config.yaml
num_hidden_layers: 16
num_key_value_heads: 4
vocab_size: 1188
norm: "rmsnorm"
norm_place: "pre"
norm_eps: 1e-06
positions: "rope"
init: "normal"
init_std_qkv: 0.0388
init_std_up: 0.0388
optimizer: "adamw"
lr_mult_o: 0.629
beta2: 0.99
max_seq_len: 1024
train_tokens: 266600000
Each number is 128 + 32 x the weight over its row's rms, rounded and kept within 0 to 255. Layers, rows and columns count from 0. Numbers have three digits each. The size before them is the row's rms in percent of the matrix's.

# layer 3 MLP gate, 704x256, rms 0.0805, rows 87-120, columns 192-255
109:155160095141130195133129120144128085113098122189121184197144156152157101092133110147143089128177139073142094098170092151133131145140117130079100073090086185105136145172133097106108126149111149
114:135158157126111097116150121149152141134096171124117131177126122142131152119118121083174131091155142157157140135119158163112147171190136116144100128129140156107104191133018144147130086151122133
110:175089124060152166104146065159145119111139118162151110132121117115121135079201162157133156098163103117137064158142146136164150139134128106111056122148143130123165103081152087163119158132097078
106:129107164150123112130174080107123152071095076121112089110115116154120111165107151102161131110142127092164089167139139063139134169128082170133119125136182134105209117157110137076135159130170086
102:188141166153125138238146150133135119103132141108159104112093119108077139137139088151165108181097184136101139102130135159113085112107082071095149146162120095136108161190067144095114118110161126
095:104113126129102134098114197129130138175154086107137096158147093098080115116050076189146157124139088117137199123032100113123143200144130112166137180156123112088114149183144109160153093124135120
092:146078123122175140083100109075107020137117107068076143152152146176141193188074046090163092122153141120137141096119132163084117128170126144139144116142094135120113123078140091072132097149127058
103:079125124212133150070204129131101088132144150066119119187089110148073114077129086100142121102187119127190114154126126130143132111213184164161188177194061171160124158158144125116142071117111065
107:168118129103129116139117138116133090120118132074132090108126137101129138102117108123081145138130051099167186151119148196124168123121131146076176096177088125101133130122122097124108159148157060
091:096099106149146188142168174129159131162155138122107160075163175149092108126060147095057086083093097147078127115125137084146146181115153151115161132155083159135099118167109134123153085086114042
093:120146077122157148101074125070142110167126185113067111186118079161152125125113156184141066119099068158090114081148129114111055167131166149163165155160127112108089144140133102137097120071142121
101:150113113182140163119128137099155147138065121159082107158130109149065105160124109157171076100105197083130099140110133154124124189178156120129087121109104142173121093154065066084110131135070105
088:055219120154126104155125193161095142137148087162133164088093155170107114056109076161133154103130091138143135062104131077125161133104146115120165102152152083173124163104150093179114113142128100
093:120154126134156106164175073111141135145142038038152161132110123140133148122123097073166095149093123081115132123101185143084140160099119120166185111154137027084176131171118078131038109123068113
121:105145095145118136122142133187095152170126143181166142114136111125149152137121111213122146098138052170138120120179050164138099121148175159097084164143148106103124133145075115147089132135159134
119:121134130156170132089129137130123129147071089071091129179073150197184085179076121153119101154107108095137165075129161118137088149171107082085170125135092179125151105155176105106118136086154110
111:122146108089133097121154087124108120152138095136168126157077102144071161058124125130127152128170115086130086185084095104113127150122122159129133168131188175075124053195108142093156169148196114
097:117108059101066126133098089140182134139174143096129126182136099109199133127128125087129126174132149101110093126138126178122084159093098096147126142156066165087162150197140150119099145170191065
101:075164072163143129178155099121145095117142154112104092119055135180170095135192080186106109131128139133122136103186122127152101134077115097108112155118154109114150128124173155106109131076141108
105:200123135191143124095099197171100156170069134095127154133077099127142097050129121129124141125089133158113125101134092101154122112091148121184130146088094153158151180119131167153156078142166123
100:175105155104191136080142094159144111134111187101142130183093173166149074134202161117062187174114134106150110147055141139146091166114113118124142122150156100096151093099119139086165090117129111
119:122078167080141164101158114132105074189177047147142177136150121162103147138109144195127135109161131138108190107132119182125190129151173116122120103120140084056147075145123102090144150134161122
115:117131050133151111141133131091108097140054078119130095100132095151213126181095108136129083145097083076131123153103120058085157148171090117109122145112147122085145142169126163130105103138144117
108:186119075108127141105157086115088090177044159135118134130096107135160200147142073116123154095088085160162163134131138166066123153186121136159100117141136134179150098134112121162158135150182101
109:176128045105119094102141151137155121100152057149126141111142155109093173138131127184145187190083133170080113052120179148107128133124179099128141173117150119093148155110116107172064132210158099
102:096184112147188167112132178118108109123124141109112143144118111131147148127154085191095177093141111119135139130084115092074084124140123094124109209055126143158113125123172082095175132148113076
104:127153144141090156111131075176104154167117136152128090127091205140074134155149148113085120129074108119121144159139145157165181077168111172110162130112093120081202177159183098143150196136146074
109:119132144116146181126150078135144104069102168159102111085095140128062134178171175136088146124099106111064099152175157112120122142093132089055092169147144136112155092161076030145089216130088167
097:151171164130159099133098182145095108140087131114154107118114183125089131159166133119143133148168154109106091111093149135075083178152141130071143212135129085116210095165098149110125147120120188
092:201127091052155138108152099093151132136136134127192173113107148138191119171121085117110097137107161183168135061188113116111090143105125165168125092097160132161076138156077138161098111122133066
097:070129143138098102134109113169141116171097123157143148137140149137095124112085140140116109044121119104112072100134106067113100143135124169114148100166131101109122125074120121149183144185092132
088:066167091120143103119169163159094064129133136112101080072135128180129081216191103113123157122105160139168170151116128118143122109152155155128112121122091084074111156131127185096132109129111182
104:092147122117142153094147196124159130095098110143096165095108130126087107170133104143240115111114079147124100121130109097084150131199112130118085127176115171148130139131164124138093168127124082
136:104147097131110138089136148130122159183172188124133141102147131172107160109097111122102117111081146179149116075101202115121117093151090186182177085044113115115173076148092107100111185145142093
# layer 3 MLP up, 704x256, rms 0.0786, rows 87-119, columns 192-255
110:073165094111109103135131194098130148136179183130100110129112142100116151169143137105141153130101096142135155137122179111031080119127134130154141119155132073147136098116121071111180087128103107
118:140086130105185092185113148124137146107110150106134135132101101135118159147164146095092080119139189093160132109126174121158144178164096156132144163111117109082151146159074121133054076168111163
107:115127085154165075134157131151068101093173135180092174160122123094129120117160084170148166167162104116095150107149143189117063164141129126099119111140146112092114176134124103164115200143142163
105:113195072139196126084143096106182105104129116125119067078123131121128144147107155112108138176118111081107157102142126160088121126112140161157150116122117135106124100145119138104171094165117168
105:145135123125096124119119163166171153140144119141112142140173134115131136114054143116127093143144134091144126143125143136157107101174114172167064184072150063086115148121158171157075179199167134
096:183119116114121109081178125159114136158092098143110105150145102115140076204135126099180104085145117064193151165086102121077133181175094131119116097127130144127091122094125095095086136121126133
093:133098129172131097139123156114127094072178109136099187125140181127183133236154145117157109110119200150077176161082196124155146150083093106082097133106101169165161138063135143128084119083153120
103:161124180086152186172150150149086134100078137059138141184102123146101131091191161121065143223121120144139095120102085183162099129142111125109104156172110157113098129185113147161148201143135108
103:089170138115087126145160064083162149118128125130140088127095154146170092069145180154136037151142093103140147114085119160100185150142076125189142092170133110114114139121138176178143099093149156
089:130134137140093140094191157115135137125050145151083192116092143130139094128144130084189088104156144120190081100104114184097105136121178152129057118053136136155100162106154123162184132145087099
097:090129132068169117136183171155118122216129110104121145090138124148158118133110089097147070141165158099101141146124131164117124130083095133162176091116138164148087154117183164123160162135103126
105:116083105104158101076170168138095120133085138113154109051104150123182116130138129139119118159123158120101122140152134170183064095189175109122114070111072129122139133104142152176162148099139130
086:098179141144140125146129151094128127093085145081099129160100076087114076112156124092191206111126085104114127046114147089117144097113129124192139143103167119134093109146130111104228175111147091
093:122194109143151079097096112126132114140150133113140101139116122128130206142118118088053151170116152123180163149141156145144155138164125129126173175165138107153138100068136168151198147151137068
117:060183163200135085115137065080170112167160048117096152127086114172148126105056097107111088093131107151102117084089066141084111092144197130092139157106146082126112099182101150216133145091147110
113:085117200148121123075137102144156071152116149141150081133070136174116102179110145102126185137187161093089126097121100140145158114171118133153145136141101161133084144119117129152152147123157091
108:130078129141164110130126172098158099163170096091131108121104103115133159157105139173134126135061126101104145072126124097137158141164070087116122107124097147151139123158185097147107182151105115
097:169094082186103145180142079110163140120144110129157129132139098081208138088137083128113106150203103122106175133137151151145100122115086089122102157088101099081159170156118132118078083122098098
103:108089167130154172132117089169090160098182091078133123166118086163129179094106081121080126148134091104128132086132139112150149140092129117123151183089112123103182126075115121131094173102109088
107:148104176157153089116090136162183147129106142100112168147112125162098121114168143113106096147101068133093104079139075060205119163144179109121116141110117162135144116149179056128110116132109128
102:103083154161109138194142107127088092087102125113114127124081181120133120119181088117178145051133087122096219166112112118067166196139185108116101106172130097123183165189129191147171119151112204
117:088121219130125167055147133086049101145110134181169118172088111132138105129090108158058230099143154199146067131162108130147075105124104101058135142077182119084123116152132117103107165116062116
114:142125116134149062108086150147114089136080127113105123102102125143150111123124081157194134116073085131200163108142164191050129106136149111117139177091128141167104165178066148079123141134190154
104:124118119087094125142100076083116133099056144169120151152139132095102186133156097131175072110115164128077100170151162097130126146094088140166156102150055162178115096115118133195173135127134138
108:135101161191166138096150117152174112119105093093096109117143139119143097157114159115125127145123122183108141101088125137150095124160115132104102064154149107152127133161136089124156124129080179
106:084141144132155104094130163131066194121115114123109109140118134131088121116135167127085128098153088134167167153103127189153146126142145118131120129092118105119098115126094141142199161166135099
104:124092121197115123086124099139109107156117089109110083045132182199181067082096119131142114065094134094162160097157079165137146103148143088120172087141103129121110139094119168199124147137157132
107:155113144177116097107177169126158100150155116130161130117147082081187155151125128084155131094113104121112131148147123107107142114122073139171076187126095075135090100144171104129101130119091155
097:087115192090137131093191108063152145134122124102124135138126130197152058087122153154137147170128130091081121132121128101135090138116113118105164121153163133144119102159195112150053148143168051
095:045164149105171120134131113105087147122063094090114130085156141149105100128129099098160164184175126084144121135141114067115143115096083141106116086148178060077137104162096087093066089105184086
095:130128128091135120158138137146128127144116076107122062115078122128117139200142071182075189124134155107135088085091136116143136124122132175171250108105158151086087108099140170110177120117135105
091:121141175147169122106182179159173154178119100136110107122142121112141124101112144200111123149132112084123087140107119096134141166095155111132143105085117109025124104117160167105100155133170213
106:104175109119078124103113141193079153167112146142181138093117105159093162160094108081166146176149143077148161159121127167121158161080084135136095096063118136160161083116102100117081171152081137
# layer 3 MLP down (transposed), 704x256, rms 0.0697, rows 87-119, columns 192-255
109:125112124120128104138155070099096150193142133122109117099133130154111067157193158116138123123097083143188124113119145154171093150131164115097117167137114078109065087149174104134188125194145080
112:132093160099098079103113206121167107116132137112063125161128158120108174167143120103133112161164129085115095174166126170158148139149177139118115212118142162157145185121130133125141118120132133
104:114160145070166091094088177163109135096125104140190138162087128081134095152096114134105168147175092141095093089143176142162165199128159135159103077084148138119085160115208115151061099146112152
103:106149155136167169159168120047163126155097111112138135084190155048137145177094205085126134072146122099116113093205187097125156103117132151173112150103150112111153145163105099127147144169177151
107:132096121133127021103111135101131107127116099130146114108138078152147134139106082108116134158150139103115162191174159179132183096171121155144140200139147110117111151109163127175135184141159131
100:160137089158068127132104157062140144136102112085127069133132186032107172139116123173101104139085100143109131133159084131099123144129219112143117164169142103121162147105139151167132136173138133
093:127097067158139190096141126080126101149144143145099174120101139128058145139143142138152128070194187119146102156156109150182123126089119155112130189080160113149150142155120082137131067081116131
102:125119129096098179105145128092098094152103138133135125194115095153107127121044155106152202150122098150182027098127149129114155206187172121177144136158120133150121134130135117165150110125109080
102:180152148147143171149128086091079099166163145115094159103112100103127161163149171112115078117161146099106121160098108113171109127162102109081145119143097115126118169144141104088073175153085141
092:137140083117117133149110098106150146157092128129216199107171162101054130154144153149131114088177106098135112097114101063066135080115123154085133150109154132158112182191174130173173088139106106
098:134154185103113115168140158136082142183126115172132128120140144148143184170130154116108150136135136172149132084150162135133081123145144104082080129168165108167086084122107134179110159070127133
103:133114065068140131083154121116166118139166123104165093111065105104162105094183128090137076153139118140122091131143109066174055125168161086140116145144138074147133121134109101129143185108104051
090:176134212101109107110109122146191115169081155102151121132088129177158163104159115113122149150141117138120080167071113090100131086130143031131116170143154177112148154131168145097130156161171098
094:154100084139119080186094120185105155097201083150159158104164142106169095102152140136114158134129158096077115123104218091153170194141166083102174076112163111092130086176058143142112153144122120
111:094101119149149120121104116109115077102151111151088148115176134206159143092095157140096106110122116170091060144078101128084097089091154138139096116126162179089138117150139133162111112117161126
114:135159185128124179087129089180182113085089124162112074101121210154096098124093119068144122137135120133097112115136107134143077133171102095168130082085107131164108202128143150140126146133153116
110:114139067169128147061149089150098108187099162078126128111121115119151173120121183160123163141095143135088163123147121134137168117104071160064097145109101157186186074116180083188080184130118105
095:063128140183110117158133138115129155145115168095099115105093152117147113131081170110071116133089105093101107172137054057099103166123145180127176092174131087140165121113088105186096131105098137
102:141062152109127180120106129131124101154096102215115168085073152131101171127128140110131165111116153095136129181109110122124142165076123100100169122146186120072102146166147167162100131140143095
107:174140116115115166154059153082093129143078146154173137131094086058083099146085125130130148102118157125120089095194131052170098124121102100172159096127142134121096136097046202116094146110074144
104:105136101119105149077125167107112135124113175077134157145106156106112094107182097109169128145090086214118092105092160060140152077117118119096110095108095172104160147143182149136148099135098174
114:133125146119191184125138106117098098112088179114133165156073121170152113123109115150121144131103111145108077132136107102110123119156138155143130136172146162135136126157150109123139120128146142
111:132119123124150117130128146146110114112140106145118096116137180102136127163097097162159157082074122173130152114113178113094132188115086120122100132124147137153123113149086092108088149128184145
104:106148133086151124073099103021102143149083155139131114180158101174189148108165133124152089100114134106096111135150113117137142156136135119205131113136118137187096110106172124142111193160062135
107:154124135142160138132106191172174102142148113069148155122143139176115097176147166131091151150173163108111184130057086096128133126066134164106130171155122106124157109150136124176150093202129108
102:132164153114101156114160188075122086086144140058094175175175145075187115146103118141115122119141060138105078146116066123113104147116195077145103152106134154097098179103150105122140096136129062
105:149086134124180111047107131098147139186102102141125122137142232126168148101113127104066082117099156150143152078117142142128162184105160126094158084159111075126108114125147129141055145090094107
108:131150112134127125171095091157144074110126117100143190108159048059163191166147066113145133083111122144069131185099059134157149117199100122098132122140152118136106121119178095067136102173091178
097:116151155147119152142130134115129114089120198121143162081172159060165111156113108129063088147085141139096187086151140114109165111119124141133155154152130129129099127148158130136149125127136131
092:116145024073094107125169110114054128114085120153142105144106130172239127143118120172174100159123137113122172050146137120131097108100147108166131066110153099124151125138162138135155255144106121
097:130109081237111133140184159195135132134093154138131131163118065072153123138150142085088092137180124102160086124092134113089097105078153141132148152110134157135170107101106095178121128088151096
092:114100151096145144184119104065153216172173173173100138132156109218109148140194117123132202140108122154097042130190104160112093157090132182053141056163110151159176115157122156125132167146133117
105:148093129078136164105147141089162122139122152103160112122147119168136145113140152058114100166132172135155154084126118081100144114127164196115117191080128151169183092112091173110135155096161162